config = dict(
    n_layer=11,
    d_mlp=832,
    norm='rmsnorm',
    norm_eps=1e-06,
    rope_fraction=1.0,
    bias='none',
    init_std_o=0.00434,
    init_std_up=0.0203,
    lr_mult_up=1.45,
    decay_fraction=0.618,
    seq_len=512,
    dataset='wikipedia_en',
)
Each number is 500 + 40 x the weight over its row's rms, rounded and kept within 0 to 999. Layers, rows and columns count from 0. Numbers have three digits each. The size before them is the row's rms in percent of the matrix's.

# gate: layer 5 MLP gate, 832x320, rms 0.392, rows 12-111, columns 200-239
# up: layer 5 MLP up, 832x320, rms 0.41, rows 12-111, columns 200-239
# down: layer 5 MLP down (transposed), 832x320, rms 0.103, rows 12-111, columns 200-239
gate12 099:483494500491525495462565490524577534463490484541540475515510488564500528481495499571421527506476503436493472510552495437
up12 099:579548556542422560495437448455535445477532528462510528488573471521488501494539451485487441478531507542445477541532495517
down12 098:535511525552487460464567433489503544547541510536534497514497454560505524422574545502492544508547487536521513484496537516
gate13 100:461496600441526470430507554433463495523559434589508495504577393463481564511560470552466458530495531504505529490477509576
up13 102:488504529512500495645471493525505593554532458540502466465476449479489486505527501496404449516532500569555475449524479451
down13 101:511496543529533471434451436494436520495486439481508518420465552427519502496440514624542602484546556398447556487504510504
gate14 097:524561480504486445467496429409469459523495503507473515488446482458534559479537445474586507546527441546431521413498431534
up14 095:547471502499489563525544487552466480500500463491487532464449513523515568514563405441476423502558457571569489565500467491
down14 096:521498472449491432460444500446532454514501454473481551532564505519460468471491566473479489516540488455453457418479530517
gate15 100:551509506470481505535525540480509531575554478532499571493561504492519413572547493541509480485442523502422526462494481539
up15 098:568451498441498545537494565431478443441501450546463512532542543517594502542445524482463478451560529508553447472491482507
down15 102:521538445447541508443427536461515519490521507482468526522579508529529507523507433491528454546530428505495523475471472479
gate16 102:552565527542519466469552556427490600497489504567501529499439440480470506498538615564554495462486489511519478499424516480
up16 099:514447531520511488549529501492533559535517497504589518514493469593482521449512466503502478565570456459460529512509477482
down16 096:545543553457502541492470479448493493516497513507396553561424494427550485538486535423460544494550508445497491446497434551
gate17 102:524540482463508471493469441518535547489506502558519400461500538471477595490452514445461504485470482510548505565526507497
up17 100:479500504577476444523523478518516527461566496467563533430501478521493526496454518441541530486459429418600447518565507543
down17 102:541522492515536501525553509492521549466460573511476513520540459526491486504551515527487538555515524496498475445555498543
gate18 100:483453511580412539530504559456500455535475511491533538515498502505480460438524510589485502515505456517474511570532503527
up18 101:468468523415458476457507544522522510539428561514522540475547464487531495447477537516542488472486489511488475498541516449
down18 101:537497510468490531443524484524466512515498503515574546566579452517512491462515426439532529516488509458484469463546552525
gate19 106:453445544445531529438518511501526455499516528595531490457513503470537487570537527550444519475495421491444485501460511469
up19 106:562531482522537520503519591505490583508515522542522472554489500459504520448524500560516422465527519509513522535497460528
down19 103:468538409504415563445565488489407560548529559525514493562473476525483440481459434493469545469454449491465435528451468422
gate20 100:481521584498440471484547482477518469531566520526485435511561543516495445492521459506470486513470548535426499440481548452
up20 097:502395503541500475543472495423435482508496545498467513481486454495526453477458520460468415520485491576550423490554511626
down20 099:513617511566472444496590483543475459502468471572520515519575608463481540469499504523514510434479533524514567501467473422
gate21 104:505565571493514525510503530530491450514470460536535505517502501544471502518524543464517520467493497531529555464486500506
up21 101:501541541452534495491502503499510534488497505489536517506496500492496509550518524580496507496530575530494516473495517558
down21 101:468499538520478549472525453468538499499506533563562463469530457570514423554602498558473515545472480537499462458541489523
gate22 107:411500509508523468547434538531567487494457455476491489513518459543485471518501471484534481505528552495439438562428511475
up22 109:526472512436426455459506532445496507525436532551532479449434515476464520396570557495510431505502483546474566465512459491
down22 106:472480477509500495416545473515484501505496478474492466481507468499496556482418504434517467485527544484517509534550486626
gate23 102:462480495500559547566450563491501405486525450431470511494478534491556452490521486517469504483524506492491467535428540521
up23 099:554542522518517473499545566500526485491505458492569443529522546464528481464440558516512384518488480500489523472504455455
down23 099:556540488459533426472545573520424507487521516553541510510527417511466514527466518445565548541511506512441540486531466425
gate24 100:512495504530453487481504506449467574512512407495525495517472546561476534583533529493476455453498455558556525482483484469
up24 105:512514474510487496565490519545531477514407486482537476453529530519592494560483493497447506468426528482516510509504505502
down24 102:534525545548532451516492535502436474494473465516499509532457513477519478512511468489487457544541471517475487465472495490
gate25 097:479516494533457546442477525489586514527542493552503496500503469576510585576596518454501454459441494484525532555520457450
up25 098:555496487458563481460557521495523509461547484453384495549594476525542457539526491546526505526501512524475437507481518513
down25 102:466512465517474452482517530516485497480504413523493494557495447505491527554520488498457485471443555472461468488411538505
gate26 100:494524558546467495438466495480464514531461476570459521581509502460487442498533434519542500465546512481529471513510541525
up26 100:485449485452529529575561490525424507511510466423517499542447483476571491489475476424461449478521544489514474510533494509
down26 102:540561519460537534548537442521444437514493464455478501491478467449475427495485513439491497456540431533518376516466521481
gate27 096:483489591410490488468528532539589527462499526508452431486522456548518498575514446484464513492465531522509500396490495509
up27 094:505512566510516569521527444514493525432440589485507438416460528562492503510520497477438497532538524505529512429510353451
down27 101:524499484526478492531526513512559404422485490496457447536497484565473443590596478503511562514472537495515483503544540529
gate28 104:459483511510476504485520472551485510496472493484491519483535488454456536463404559504551568503533532547422515497531460480
up28 101:442496480485489520501456525528455611528483474528406485486516448481453510501511428444473541523504519510464543514507589569
down28 102:466499528522510480462517470484461460520493451599494429455461494497499542508465449539506582494648500458525479552493517562
gate29 100:506489479508519476479539457513512512526462455418491505473574522533491549515559461486511496508553465493507493467525495512
up29 097:517516430465539460539581488549552511477497524504572434462461478508428472531578464531501548505467463440422503581436527467
down29 096:528464479495465466498461460431480564518489449545513593443510526532515469452540527463501541494471473565496460455542496472
gate30 100:466418503475460487459534511467458503485472517554424540466492505512545491457504489551479467540518479522434480496514482490
up30 100:585535479474472502422530491459451421453488430499502482521533500527476542513497557515521535480523457433480512511479482503
down30 100:532548479493518533536579501488468512505568460475479519536508499477560533547532430474491533483464552574499488517465500478
gate31 093:497508526547422575526465481461473501520503473497474452582431495549529453475501559549476504560557437494486516527467519491
up31 099:503553442391503459493456467528481580475476498477555505488539518522478450492526556476529522519528495612512462541427531465
down31 100:545467542494450547505502450594541527500459571538502547430535555460529529440458552483518494559509500552479521420503506478
gate32 097:501478468517452446537497481471540453431498481541435472495460502489537576494510460570519491483487479567470460575527498459
up32 093:530480481457483525478504463574420528516510519505491535515551434502482523542561494494514511458515489506452473419502458406
down32 095:452434497469536535482434518485461386559453427466517377490490572536483527525498506468497492564509409458484537455467510540
gate33 102:545459485599491545447479515481511555529496513518513443496475469514477544518558437499466566511448472494503514452607497539
up33 100:507534549488558462534529451528485493448478501508484547438458452491634479502469515526491459549466499534483454403522446529
down33 100:464582571532540561501487518409509535511486544497499608548509450555535443488465481480481510480472526498532500595459503504
gate34 103:460507435485479425467542539572518533530564478520519534578489472476442418580505476510475539534457530481512524525527471550
up34 106:508490575497461489478428497524449452522523406476517431563493513538517545519517472507529497526472448464521545448463498557
down34 103:500477457464515502458474509506488473531469365485452554500476560520504520383434496540522513549543495461545494527546493515
gate35 104:503574471545539497533473540444488449494558533510552439486521495544476522524532434466517507543453533385524530525446578534
up35 102:507453511567450489481495449425501535529457509519497550488508472530500496469444575415471546581471496495585482530435479515
down35 102:512534469491556380486451481511498454474506446526481477518414496434503495471529471525465482550448494505470581544504484475
gate36 098:484515451530468542552498491447562497536500438551509438488471464554452443563481533487489515552497527534503513526447458487
up36 100:486517488477418403436507529492485545493489493521453452539558483491487533499520484451520405531451404502487555479485517549
down36 100:468507437518508547543504530538522529454571471498500522475495536543456498434486467410475551478486519476442501514468503517
gate37 100:545521406444581491505580449479440557488540517536486515513486460499488424556471485496508508461542460570515539551512429435
up37 100:514514482504447512484507521516504475489610503501512462471472521466466436495405478518509525525495437449523497426544469474
down37 096:486473518535550475524456515534515502438449529492451513574520471546523426537509516441519525406522523527535531522466486428
gate38 100:477542464441488555520477552504524470508481499546481496518589452545454495436488478502556533508468549483433469549550510444
up38 099:571467507493424483438524531470478500404536437542477553480512518532579519519517478430477436445530502532468490500461460503
down38 103:545517510514439506480459453423470541518474545501483441584533464482452563488522563471509470524529477536525480521435521530
gate39 100:457555559518529503516589594512469513510466528524460462562472559594555486550424507470448464520436503502486567567524496504
up39 102:515516503459484505482511495594567524578485475430519496497579506457475478509540548493538477446533525492439463567554539497
down39 100:480491498551476385531532515473443480559507526548519469493501468467443485461493494489477544448477468536506507496465481579
gate40 110:518458458468496560548513492497447477541480494569528470536524525489489447468511501518497522622505461479555521476571452562
up40 111:505537501569490510490429465579538461492523486478483477583434508495466477499474495494526531506453539477488596517404553583
down40 106:602550475525538456535459467506499457544556571461518526554517489433493529422427434463569480487555423521499529486435478485
gate41 100:541481515445496541520454463510542523510462514452523504415530497538479478483450570507549460514509444488469486524511430526
up41 103:508444525549518424503565546499497575532563472497540560494429436523571450481575546474525451517463491489482524547519468491
down41 100:535424513471478473530465580490491542481472519392513520540440486501495540581513536525528480504479540456495547497517464489
gate42 097:509491497432487517533468494425507498524507478505531546518514481421503479464537529492569540539517504470505542472512535543
up42 097:549557534458479432479474475520470451463446574560470572492597434470578416500526452492499495484499525522541465484456493553
down42 097:485475476541487466533454453518505592500483493465487504553578524540516440513550520488542530554546484508512483487439473562
gate43 100:569550541508508482553565508471528534519437512539544546537443569453496473488503509463497461535472443449511423522441469481
up43 101:563545518504499516550489414551477512488400493536526508488490513490468471458562507520549445471431392578536467429554486465
down43 100:494482609478513502523615473503436436473465564382494587518450455448454501485498503536484494461560534576466529472486514501
gate44 098:553486510515495541459568499511461528467476539601462511436459455524500460510498485486474488493554492463465518482540451443
up44 096:531483507479486481515501472473539457565505493474544460594586553471477508470463502527468460531517463531424482481531536519
down44 100:493470519516412472554487517470552505482527537461468498442464463459510479521488446440499465517448487504523501532458519499
gate45 095:520550522452472487494560428553483501527445483561410449547480519524519409477440582484429506531500483438483544529494505550
up45 096:547509505493492412489433479550516409512607498470530469519457491533445481527503495467492509422505499466603517491533454443
down45 094:480499499593533528525459527456478452487452467572494523456561471485495510430569437512510517578578469535488522445468549464
gate46 104:522520447527495554485556526499517518575467451500500507424415534546502464488509568479551488531541501464424520489489530520
up46 104:554597528585501556514482500416533479475444507501466437455493405487470468468546550508596474489499555508486514470581477444
down46 099:467526510444512529474430522511555451474495529495469535442545557452495526548563440538529542549493496489501412482503571563
gate47 101:473461453512500531506461537484498509557529461441454474522495480510493440434386504484565472475491533496455505506462529571
up47 097:513512566503529534504490470502533560553505556514492500483520555463457481509613549531467504558488542556542513492568489483
down47 100:540533517517481438532523537470454502479450496550474424497497503571569513504521504505540596460432405447518543521478547431
gate48 101:503579500506532540481567503516512493511531474558474459524527451467500449465499433446494458358545501504467531447475499538
up48 105:481496471561507453521512599585463527481454448503422546480528430473518379540452502448549516466436455562520470546486484533
down48 102:518508520524521489503509529505511513439465547519487478476490468532513495575492533540554581471506550501446513536540508461
gate49 101:537478475517630475525491528553501420567437524485518497591533530497459511472431484510552464528492499500530506473504476497
up49 098:457532504507530462475485426509555491419440488528499508440479526493484489488412531485472495488508505467534467420497460460
down49 104:464497521513554465490515554561433393502499449436477535554531497568522548442509505492531473450469469512532512529504498500
gate50 101:530514512532520479492525531488487472487581468395573499424420485559455514503552460481507470512515537445442494463534496438
up50 100:492454512527526468503475508506497505487490590511466500474505546418458493477490561467502471561495544527517488457508503520
down50 100:465485449525477511532552499464592457495531452442487529473522481519442538532503483518449536461526540446486544504502506494
gate51 103:550448536557570499476527470464469423514532531449505521479547511507469544455489485479503488434545469561498520503548492524
up51 103:497528542451482561474552462480515545585484510548494526467491510480476483486505418466516458458562466423469506535532511422
down51 101:482504445496559442480525517469535540516469493491515507441461457530539440459523482422564503511521597496531471494577532472
gate52 098:410532479460428495577456495504541545446467459448500400527439488540555550488455450499544545472503475487496464491522501575
up52 096:463468523552519540526392516574476502498557466469539517472489522463518476511524527412507494412473485492505465430481485457
down52 099:504556465497532451529496436478558506472506518555511538498605498495544501478519514552577463539500467539544504527575467499
gate53 101:513433543458509521472457460503431506519487517543403474537480473421522495501509489559416494448478451453443499517538447479
up53 097:469412488512500461580566558482483536530504461478530432472531562505493565509536510533495463530517503470482534472506518548
down53 097:486515548537495483534557505528518458488535494530508564527477501433488524442515545487474549558483497446481513469434554455
gate54 097:541508550524474542577439444465477506539480464458433484548508537501477542454482431469519529481487555414503490499588500444
up54 098:537471529492468465478497553522413555534519543530475513493525555493444479513441520457470479518534518455472522548490552486
down54 097:548473449472445471422474504590528440479549463603481499409471548510455421537460456516508497521483530551519474493536468496
gate55 099:474557468445509535508435376544484513507435471511533494423553538491471532525498540485435465491514501513496506539515511476
up55 098:484413481463437441497426424471417499527491550521534542480457497499555569552526502530461464489507556522480570496554484475
down55 102:486492491527504457495487491497483587526508516543480536507429513505463409538466543520480442441502454457494426479507447428
gate56 099:531513505542501516503573485521514521522533499488514477528520447520520539500507505547559400454500540534467466468506511608
up56 098:522508524526413490511500578503511507487507418464528545477576450441475506544469485420485559462504565510498534527481524484
down56 100:413583463415573436527496517486518575465441488492453527472549437513473521460494553510528514513542478560470496467610533579
gate57 100:567463489436479536476506525485502431535502496494539501507499464545507481518418518455498476517501569441523510479595493547
up57 103:531548433506439495485530501481524453528483478520488549539558488506523472531475531521537570616564569519528492509418540502
down57 100:379488533509531512474534492542498501534420506514444520501556550495495448524534416512478541516437554528480458455476532477
gate58 097:451543535500495548526406540529480580542522469563492465551511447467523428478466478470476507466508463519488462453491515520
up58 095:462498440519511527458458494460513545517572501446526514555444507515514485467474545473442495443523521514438525433562573481
down58 098:524496486510468475455488523537426486553550506503466530479560551470479578450514490511487485511523515495455492441499538518
gate59 097:527557476494548486524483469482440493468500527543524462488477611553473533510508490476547499531463500562437544483552419532
up59 094:561517602498498598504516491523514446465527466481461428479460523471432554506518487454457465533567489491449525464489473489
down59 095:516550484430495470526419526534541429515511526552506542545501520584546506545467479523508474521437525543519463515465447528
gate60 099:530479525501489474506579601535541501495517481473465511466455505446545465512513536454506497489497480461414525439510497473
up60 106:466550500503522511505436513452562518442542473484542529476431508583523477472488502504543446474445496464518493436520491465
down60 104:516511453487507509484438588458505538524432453454469469484517523547483453546437514510522475470509509500491521469538553493
gate61 104:497571501555493558461462555515504425577542496512554450518546526525570427574438498453463540463535476486518533542510515530
up61 105:502403530513526455503440525455580475402483482517530500442496509535446476488446511525578464465571517484476464458429496446
down61 104:444520476450512520497455489569415492451485438539469481469530480439578468504552489515554420508475494493477566519544510456
gate62 096:503509544509537473546546582495503484462552462518574512463479460447530563543527520546478523499560554572464555459465499524
up62 097:414506495568472503488556496514507512510565480502545510483542548545497528533486548505526472483414539453507498582524529450
down62 096:462517522468411575451512533535500533525487530518547477494506474537485483491421523429491459459575507486462526492540445489
gate63 101:485531469481518541519538560493514520510559500494566543530500518480571484370534429496504554471515555521480503541552559454
up63 100:454544532499379520518504505516523460443488532517484523408499532548526483546481551539508541503440521543515537582511523493
down63 100:513407486462493475583485463520419486511450569418566491493492466516527479520597531522463460450536552515428491506487468514
gate64 100:498455478448530504514448543482489489508400389545490510476482507509541496544435554548468575444488448462506414540466547532
up64 103:515534572497531405536548561484533501477483487520445473517476567520469557519477527500474491452503520532478488491501514584
down64 103:530486471444568526482509499470414508530503497532503509533516497506519505512532512531503497488592491466439419487520522461
gate65 103:558530452518584535529493529462502492550455478552539482504428535482533477500586446555477468506484445488544531516470506503
up65 105:501411487457513506439543556536519540528460534517467537479518533519515564497414524475442557522478512525507487460481408452
down65 099:567427527471540503402531534445491502499506477501496491453496516456553506504490540467442587549550482606533480551562449491
gate66 105:508444523507490487562510540540560543482453569484497488494457433445565561491445528510476483457516514514431481453505538457
up66 108:558498550505460505522569515530469442536502440528471503488469509503549521494472596480480444516473575424487590453536483546
down66 107:526498539458489572540543475503477512510407544580509527480496475485482501524479611536496515521498489379454463502423489468
gate67 096:540525530553542459454558548495440442455571403512485491482456458498491515465471503573518514466496511503500521543512530526
up67 097:516452477496490464486456495532493471527457552393481448496588489502438525496531506462469533532543428518481554503454501498
down67 101:412503525511535449520498455479544566469486439499540565549531420552575510498473488496433520463471538490561524475531445466
gate68 108:546499533554521471557557514552500499508480592452475460488421430505509553509432502506495457487495480458509520494409490576
up68 110:487428545410536487486456427478425493532504486504462484430491533496557528466462554444513485449517510495573437547512566540
down68 105:532514477513417445519550535553474470415509531535462498473460525468497556492489486568527513542515504500531451471527494477
gate69 101:407497454545443500543437516419478566520490478524519525496521422506501504473503475483515465460471543508606535506525521494
up69 097:490515532583480543524422535396525446476530497472463536527466467505518446494478483499540465509518498570552535448500539526
down69 099:541455566494500408514523453431475535428459486460465536430497527544430462509485508509538431429578536548428526440507482534
gate70 095:507427539456434516536495466475518491475505468516503487445493471516472559501426553518535518473577500474426461439416419490
up70 101:521523520468486509529513506498473526388440580575504499532546495491443508473483467500489581528571518425467447445564495493
down70 105:508433502533417524471475511492420489511474532515481514534572529510481520607520498447583501516525479469467468528535515540
gate71 097:495472517611519529552457494519425524486421511467501553410532509513515477486470498496504482519441514591541496507521492503
up71 099:476474464495497550507449532502530542413450571547517543530523534540518522438512474499569543440495550566470481527500534496
down71 092:439412523472526512488572481462515508506569547507555440532590499452555504500528496571531499507465446530544517503550484475
gate72 104:542587520562492508473546497501522507513479565517540396541454570520515517466517465504512559461568548459504500471523544466
up72 096:508492530548490534542517478469528530537515542542475440529510631552402535543520476542464505480488518519483428481508423438
down72 101:568548517513444524471495530421555536558509479505452541510498445576458439542481528491532517529553585471510449477526476487
gate73 103:444505588559514504411514531470465490501472439525509547445546545524442518531497488503503535478519466506463573577506506425
up73 101:508485467466497449538537527486465496515598560550505498501504448492480506492538474465543499483483440506541451452481435566
down73 105:504435501475511478531514448538539492508450529443527540537419512501518476438470541604530425479497522559535505556498517515
gate74 101:486515428445489452537550476470501546510582543496509531470508462472504485450461447503492459494465489543450483461454454516
up74 101:466468456391484502552510588500499529499461537512513550515461534538467476529519530501560499516602407546478523499553506590
down74 101:516417508534545504563483424539473482483507529504507548524510520527523531499501514461504499551543507542529543531463546493
gate75 100:488611482445510507564529495563500467535484449425510493467518578450558507459500452536537469521461545502550494481517513456
up75 101:477474486485398493536495503528464540545496467566451530482559543488526487548534527509452499437426499495516459496480453509
down75 094:523530527455525505580521508512505506397492576492492486573429463379562490524409447448481481536530472558512610450457504468
gate76 100:527449492490471523476501517456548549460539561508485496558554528478476476466521417506556464437494552501502522487486486491
up76 094:523503515500485528473479508473463496485561460478501466453521573525538520507482478529523496530447524465466504466551572443
down76 101:528510522477524469494502510541503563495517490461523475543591501467553527514480492503453488496397446587599502466415538466
gate77 101:559564533490577476508493524491441512448501490441553488507498543469488426482513487466576447452531561529476560524438509507
up77 098:505517474490486445478542470499443521500398521595537454473509442497468454523457536515498465529520434550501522503557523497
down77 097:545447526522569487519470469510469517472618469441515489544473445522442463516489498445467459507525526553489525498459528508
gate78 105:448542483432513492478484424489470466536519510537500497493530479456428486471461509547583522522541526489510442517496530500
up78 105:553595524473457477542503506438568479531453506480463440447510527509476497582511524504518575488560432515503511472541552570
down78 102:487513493509552444512539460540453546413460494501581445526556511501503472539506427512489488491512450522480419494531525538
gate79 100:475535455518430488427494542478485483516495465447506474499494490529431445467526570540431500553492432502473490542458449530
up79 107:554523533492512478500503446458519426490507532502573518507476474538479458546578524548503521503501556468388491520474475489
down79 103:484499439519496464516484458558518490509503468521553447423468426502507479536514454508534534532452533423502510430466530491
gate80 102:522539546470551561509490512531457365553507444487480435525504437457431481472418471547487558458467494506555458477503483412
up80 098:444528523511448504492513570481440540508438463470519550460489475482451472485550598500530499500525532446493487534521455544
down80 100:521437506517499464513520564511458478442530470487475532506450518511494494491471509546517526507502495506457508496497463456
gate81 093:520455470461524538438392530454526470460532524476448494456553505533572494491510431488494463511576512495456541532544520482
up81 094:505531525449464488522548524473484515525509488485485512507504617509502534508526501538530507504521530459516589555595460483
down81 099:509502499503562492492515527461517487524494491419536532516559505559486620489532456511541465492469560535496481486557489509
gate82 098:514519489544496577517508468434550474538486576582514524512516510445537548513488485474536533480466451415502512419506468545
up82 102:493496524434483473507505525527585489528439492443510408456494536572521560477521472519443511478501457489455468459404522497
down82 097:472537467580535530461413511474559463489521463488471549486523478546554502491473489452396502460452477523546521585488527523
gate83 098:510541475521554524586558468556443553590548556486487504567499486535511493449434475494460520555456479469566541475540568485
up83 099:552460442571462504521491526477534494607547529460521510469512524472449523510495436554547513500494450482486445489507509489
down83 096:554556531490597520510494491453493458585470532496504508480481469591548538461518589459461512497498482403511514475420471483
gate84 101:461572547503515494500488510508508508494473514490522557538522561431494484555452485498493467484476486438472551509436483567
up84 099:511551447486493456532524476508483457486533475489495520466505431479524451496512478439422497556514567445468466540442492532
down84 102:480459527471496463496474520540560488581471502521516471541399562499537552531513560559549415463578551529513498521518530472
gate85 101:484430540462509522510549534518472619485508510522440559489486488487420519515537465522563503568490481554466436489499587477
up85 104:516513507486518491481514517496532572474510509500493525554493528544530467512512477457500528484497502578509426514511538504
down85 100:481464591425479546492499550457532556517447511448528517494500467469529493560581540517539461508544544517503489487468532545
gate86 095:565479547541542471471508515471572498454572464530511607509489530490546453495495493548520522469494527542558478493438510555
up86 095:550530519447516469490558504442499502442482450502540481400506440478504456530512544542578455549451480489523466465431494484
down86 097:530458523528475499456569486525515521577454474504522569515452523488496498563471529478566534506531525487427536534561522471
gate87 097:432454514469528494438532513546533540522391517492518543518488474507501498492479481444537469492514487547486486447561497487
up87 093:512545480426485555481490530495452481402462544445548469502511520496466543449512485547466476573423554446511536506444521509
down87 095:476429519580485533433522498514466538483514486595547503547481536532572447487483507457526494444476469463503465584473446468
gate88 102:489501518542485488494412500418498578496524503552391546434541448566523482501479469489537476487552510605502472393454438467
up88 104:476586465482498475425449551492537492498483459519482602473453470483506470467538436507483478512490474474478505446473508517
down88 101:538488486523482491500500485521557525443566486451494450474490492532459541549469491523537502495535486490519500511468483524
gate89 094:497486448501486431433493463485419436519468522457519494509390509470528524472456533494500571525546554495524542537613506536
up89 096:482508511493492545498479469496484433538538489472563497449482469503528392478442470504512480600536554480412496525502449484
down89 094:550582445505481466429519570485457577502562470527516546505504483508520501472502442554499461487538494551579519570576488447
gate90 096:522486563474469506479514429485506548547520474476583518475460508485465510499440488466504569506499491484506488496487550502
up90 101:490444506445483506459485480504539486505561494540522584483492486499523443552472482511592502487447549497552434536446490522
down90 099:486471488486449490516458458523524492530492552487458568427520435454518489488442494444549479524500501531555491498543534537
gate91 103:509452473468504557496552499480513515475500531485518475507451561508495488482451529546512515524495535526570528463444420536
up91 103:518572536495505555507507458485445536495603421497534453504514429527531481490434397431508517546418447527521471482460513488
down91 101:528542485530515442503494410505488556495587453478470496484448465497497477466522494554532507502586560513535524481481444496
gate92 097:499541534522462515515460438521512484527547512472597493486494517436475479514549497500454489446430498525452560470518539492
up92 091:468470519512514549477567494449476487540441502508446533464448415508493501553538506513471538495457515512445568562470560546
down92 094:501508606581465444472523458442514439531478487495469516484495503511425447530508509502522399514478441552460556475464436529
gate93 104:524506463487470500578478524496525506528529499464475506437502436569530474584522501529542467514491498439492506536499453479
up93 103:407501507506501536540483538511550449478478469553485485462540448527573537475473518494566511507421467511541509515448479501
down93 103:547540526484459457404517485503523485464510470452542510523563553555455566509406533534531412486511514474510468517484539484
gate94 102:586484523519429492508515461510501481413576538498559482522461566451533430478528431467518508568517471625428458483521514544
up94 097:566528522491493461557440483467520480593565472522491495522462563494495478510519532547521474544503540559584554495554467520
down94 098:453479517463510448517571494512522472471419516501477461497493501516431515449478456505449553470517451524503498455528554484
gate95 098:505494500528539506465520498609513591594560461490493561489546457529594521522452534583536558481481473518506542495480461493
up95 100:525499496519499534488526499569477451522508459454545479485496526495471535552593464539534457480547453545461466496523488492
down95 099:493480526518532544491462470596535478538523413567501478527468437463493468472496530458484482433522398483476533536568565521
gate96 102:528492547483568495485436509495476500551564487458502504551504449526503477531576490475565513470534551561476464379496566590
up96 104:496526515532575523488385506567546490528505458476557464570496514559510529475483504519578525481513426469535492541462492517
down96 105:468502491473466527529581515544502595513512529545564486524482510477481497443475569486557485420490614527493464549573506451
gate97 105:504460541516522496559535579603449491530491527514569509493492601524517539510444479482400544479539488515520490513448506488
up97 114:438527491481457470460534497423515499464518469435538503479486485491474501522507519460484471414530571519504543494476523501
down97 106:550588514480537462532499519564517475481514535483507551433511503513501519488425525553590491528505488498508521489503519483
gate98 099:492513480504512481515541518476544572431532456442499453568460558543540497458493432501477533580464516446514437517511516580
up98 096:488480489580489531498419535500440570523499444530555445531427578534530508507508463446440461496529535495564507506507491511
down98 098:500429446484544493473465449457516469507518482540477521435440442397470521520499488486448506546505475492425433472448480471
gate99 099:497489515509490551516548539430471514529539525565540587526530547512516582500480447572571524536493488517504477490485488538
up99 097:545453462544495465482499537526485455545496431519565506453418489462471515473435467481499510512483502517504533543496550522
down99 097:495484516522475432529442540519485516531444423487540471387561494564465511527534523523504491448475502556470478491488444514
gate100 097:466536547511502584473495413536449486450525501496519483562437525531483543447548520443516505503462507513473498477451560526
up100 100:471510578461599491513433526534421494537474483495533533467520459497522461479515449561520519555479507486470487446493495494
down100 101:495538487476559542528537406572468421488434445494504493512493506521535502500494560551522453498477482498459511455492455499
gate101 095:491495546485460508445518468489516522467531548546507451458528458483506523487502507499557442528491493502440545472459495525
up101 095:540475513563450536515470529502535490476513483535540497473543506528481557518558508556510527556530461548574438459586486527
down101 094:503524500485578493490499422485533532493497454478424506595573541480537514477439481541463502547450538524521510448418458536
gate102 105:473447526519438562519549507530644487544567504500406504450482540567540517446521450541502541409477541471532456443471489461
up102 104:531548487509554517577545489493499546497468566487499505531456527483488483545520490439538534517521482517464433473507485467
down102 101:482511511447516558481461510516477448473503526490485561522584561558561504496513524443517471474507544518428425614457495552
gate103 103:489555513485471577511513524482502455441551433523560469465459467463464555521450548509483511501440481536450501442496520518
up103 102:487503508515457529525505548499498481474478492580533409520479509494488556488504474504447529497485511434536515505517532474
down103 103:574540462505503524436473476485480412502469479527514458569538505517495514494491498526510518427467455487480522436489496544
gate104 103:546531624446541476526491551537449556545521442506506518530565562509492502473443505504416489533466487502548497438497485445
up104 099:423430544556465496502514499466563530509492479554482481428536487490425542523508548477607518519463513488446493535500506486
down104 095:454501518539479510506567510482425554489462542477565535457550512427459485444494551532542544465493488499530593510495551509
gate105 098:516450522512529446511515485381513532502468515545483520487475494519526436480603458523513501539485461444545514491404488505
up105 104:501453467451513510572515451452435526555540413508466611546476506578432541456510542616483492554483564523519555482437493602
down105 100:469491530509530480496435501509507542517554576496509529534446430470463503449494460552467470445476536534540479428512438558
gate106 100:521499502451472532479502539464462455463569457485499560479502480462470473442511566507445539489510390487482531458512394538
up106 099:506503457478560517459472456508503502498494535469523519463470568474505531552527530470468500396497554573480459508556416552
down106 097:479415509461468448572557481529496495477499511596477380471516516511463470494465425497502518492454478515482527485524482492
gate107 097:531559501508529523482484551437479478515463469493499486476446536518413552533512499484467490525508496475439464474531546467
up107 092:499485516466450508401493531525590524506526490495490502482590491483542504574551477533484512433454549493483498448504460514
down107 095:500453473495486497567570458465498474417505453480526424504488516525487512494423471441485508457521447526442529521508440439
gate108 106:540489474439430471453449578498566455506505544552487527445510479520486500512495527554564529503509502525581435463461467480
up108 106:602527448537491544482449514516525500486537427450518524539511534586503495469463523406492513486458605557534527554454510517
down108 101:502474509414440564486454554527585459509534521557414497470499423463517535486494506471544505567479501507508545461487529482
gate109 103:553500574478489512514476464472523501495489518568563489470530436507469483488477464524505520501560496513459562516381492450
up109 103:494519485478548478515437524485506438520503479500380533498508598538532511561547484527550574478484488495393453522469537541
down109 103:409571477518447465535503460525498421500484478521448527531479559449555427494578428529448502582418434496513545491434571512
gate110 101:496513448475430493516509593574527426473492439457463551483547500501481441524487575525536486531494410456517553547463476543
up110 100:571543565517484512474526469515517522436547477466541482435503595499482465497476486445505482519505505502526529489472494496
down110 097:517538449549505495491493521534519493497516497458508499430568547515496456533486546492494489452498504516542442490509521471
gate111 099:513519449529460491489528428486499488558501551501527548538544489546442487498523478537434480522514447455526499465521540544
up111 095:522469546436493495398539539533553557541492489513501499474500522486575449500543485479504469437419512478454442566538512508
down111 099:501533487522505520525461510477449382498515515623463520567506468558487528475517483488452528552506478467529503483396457540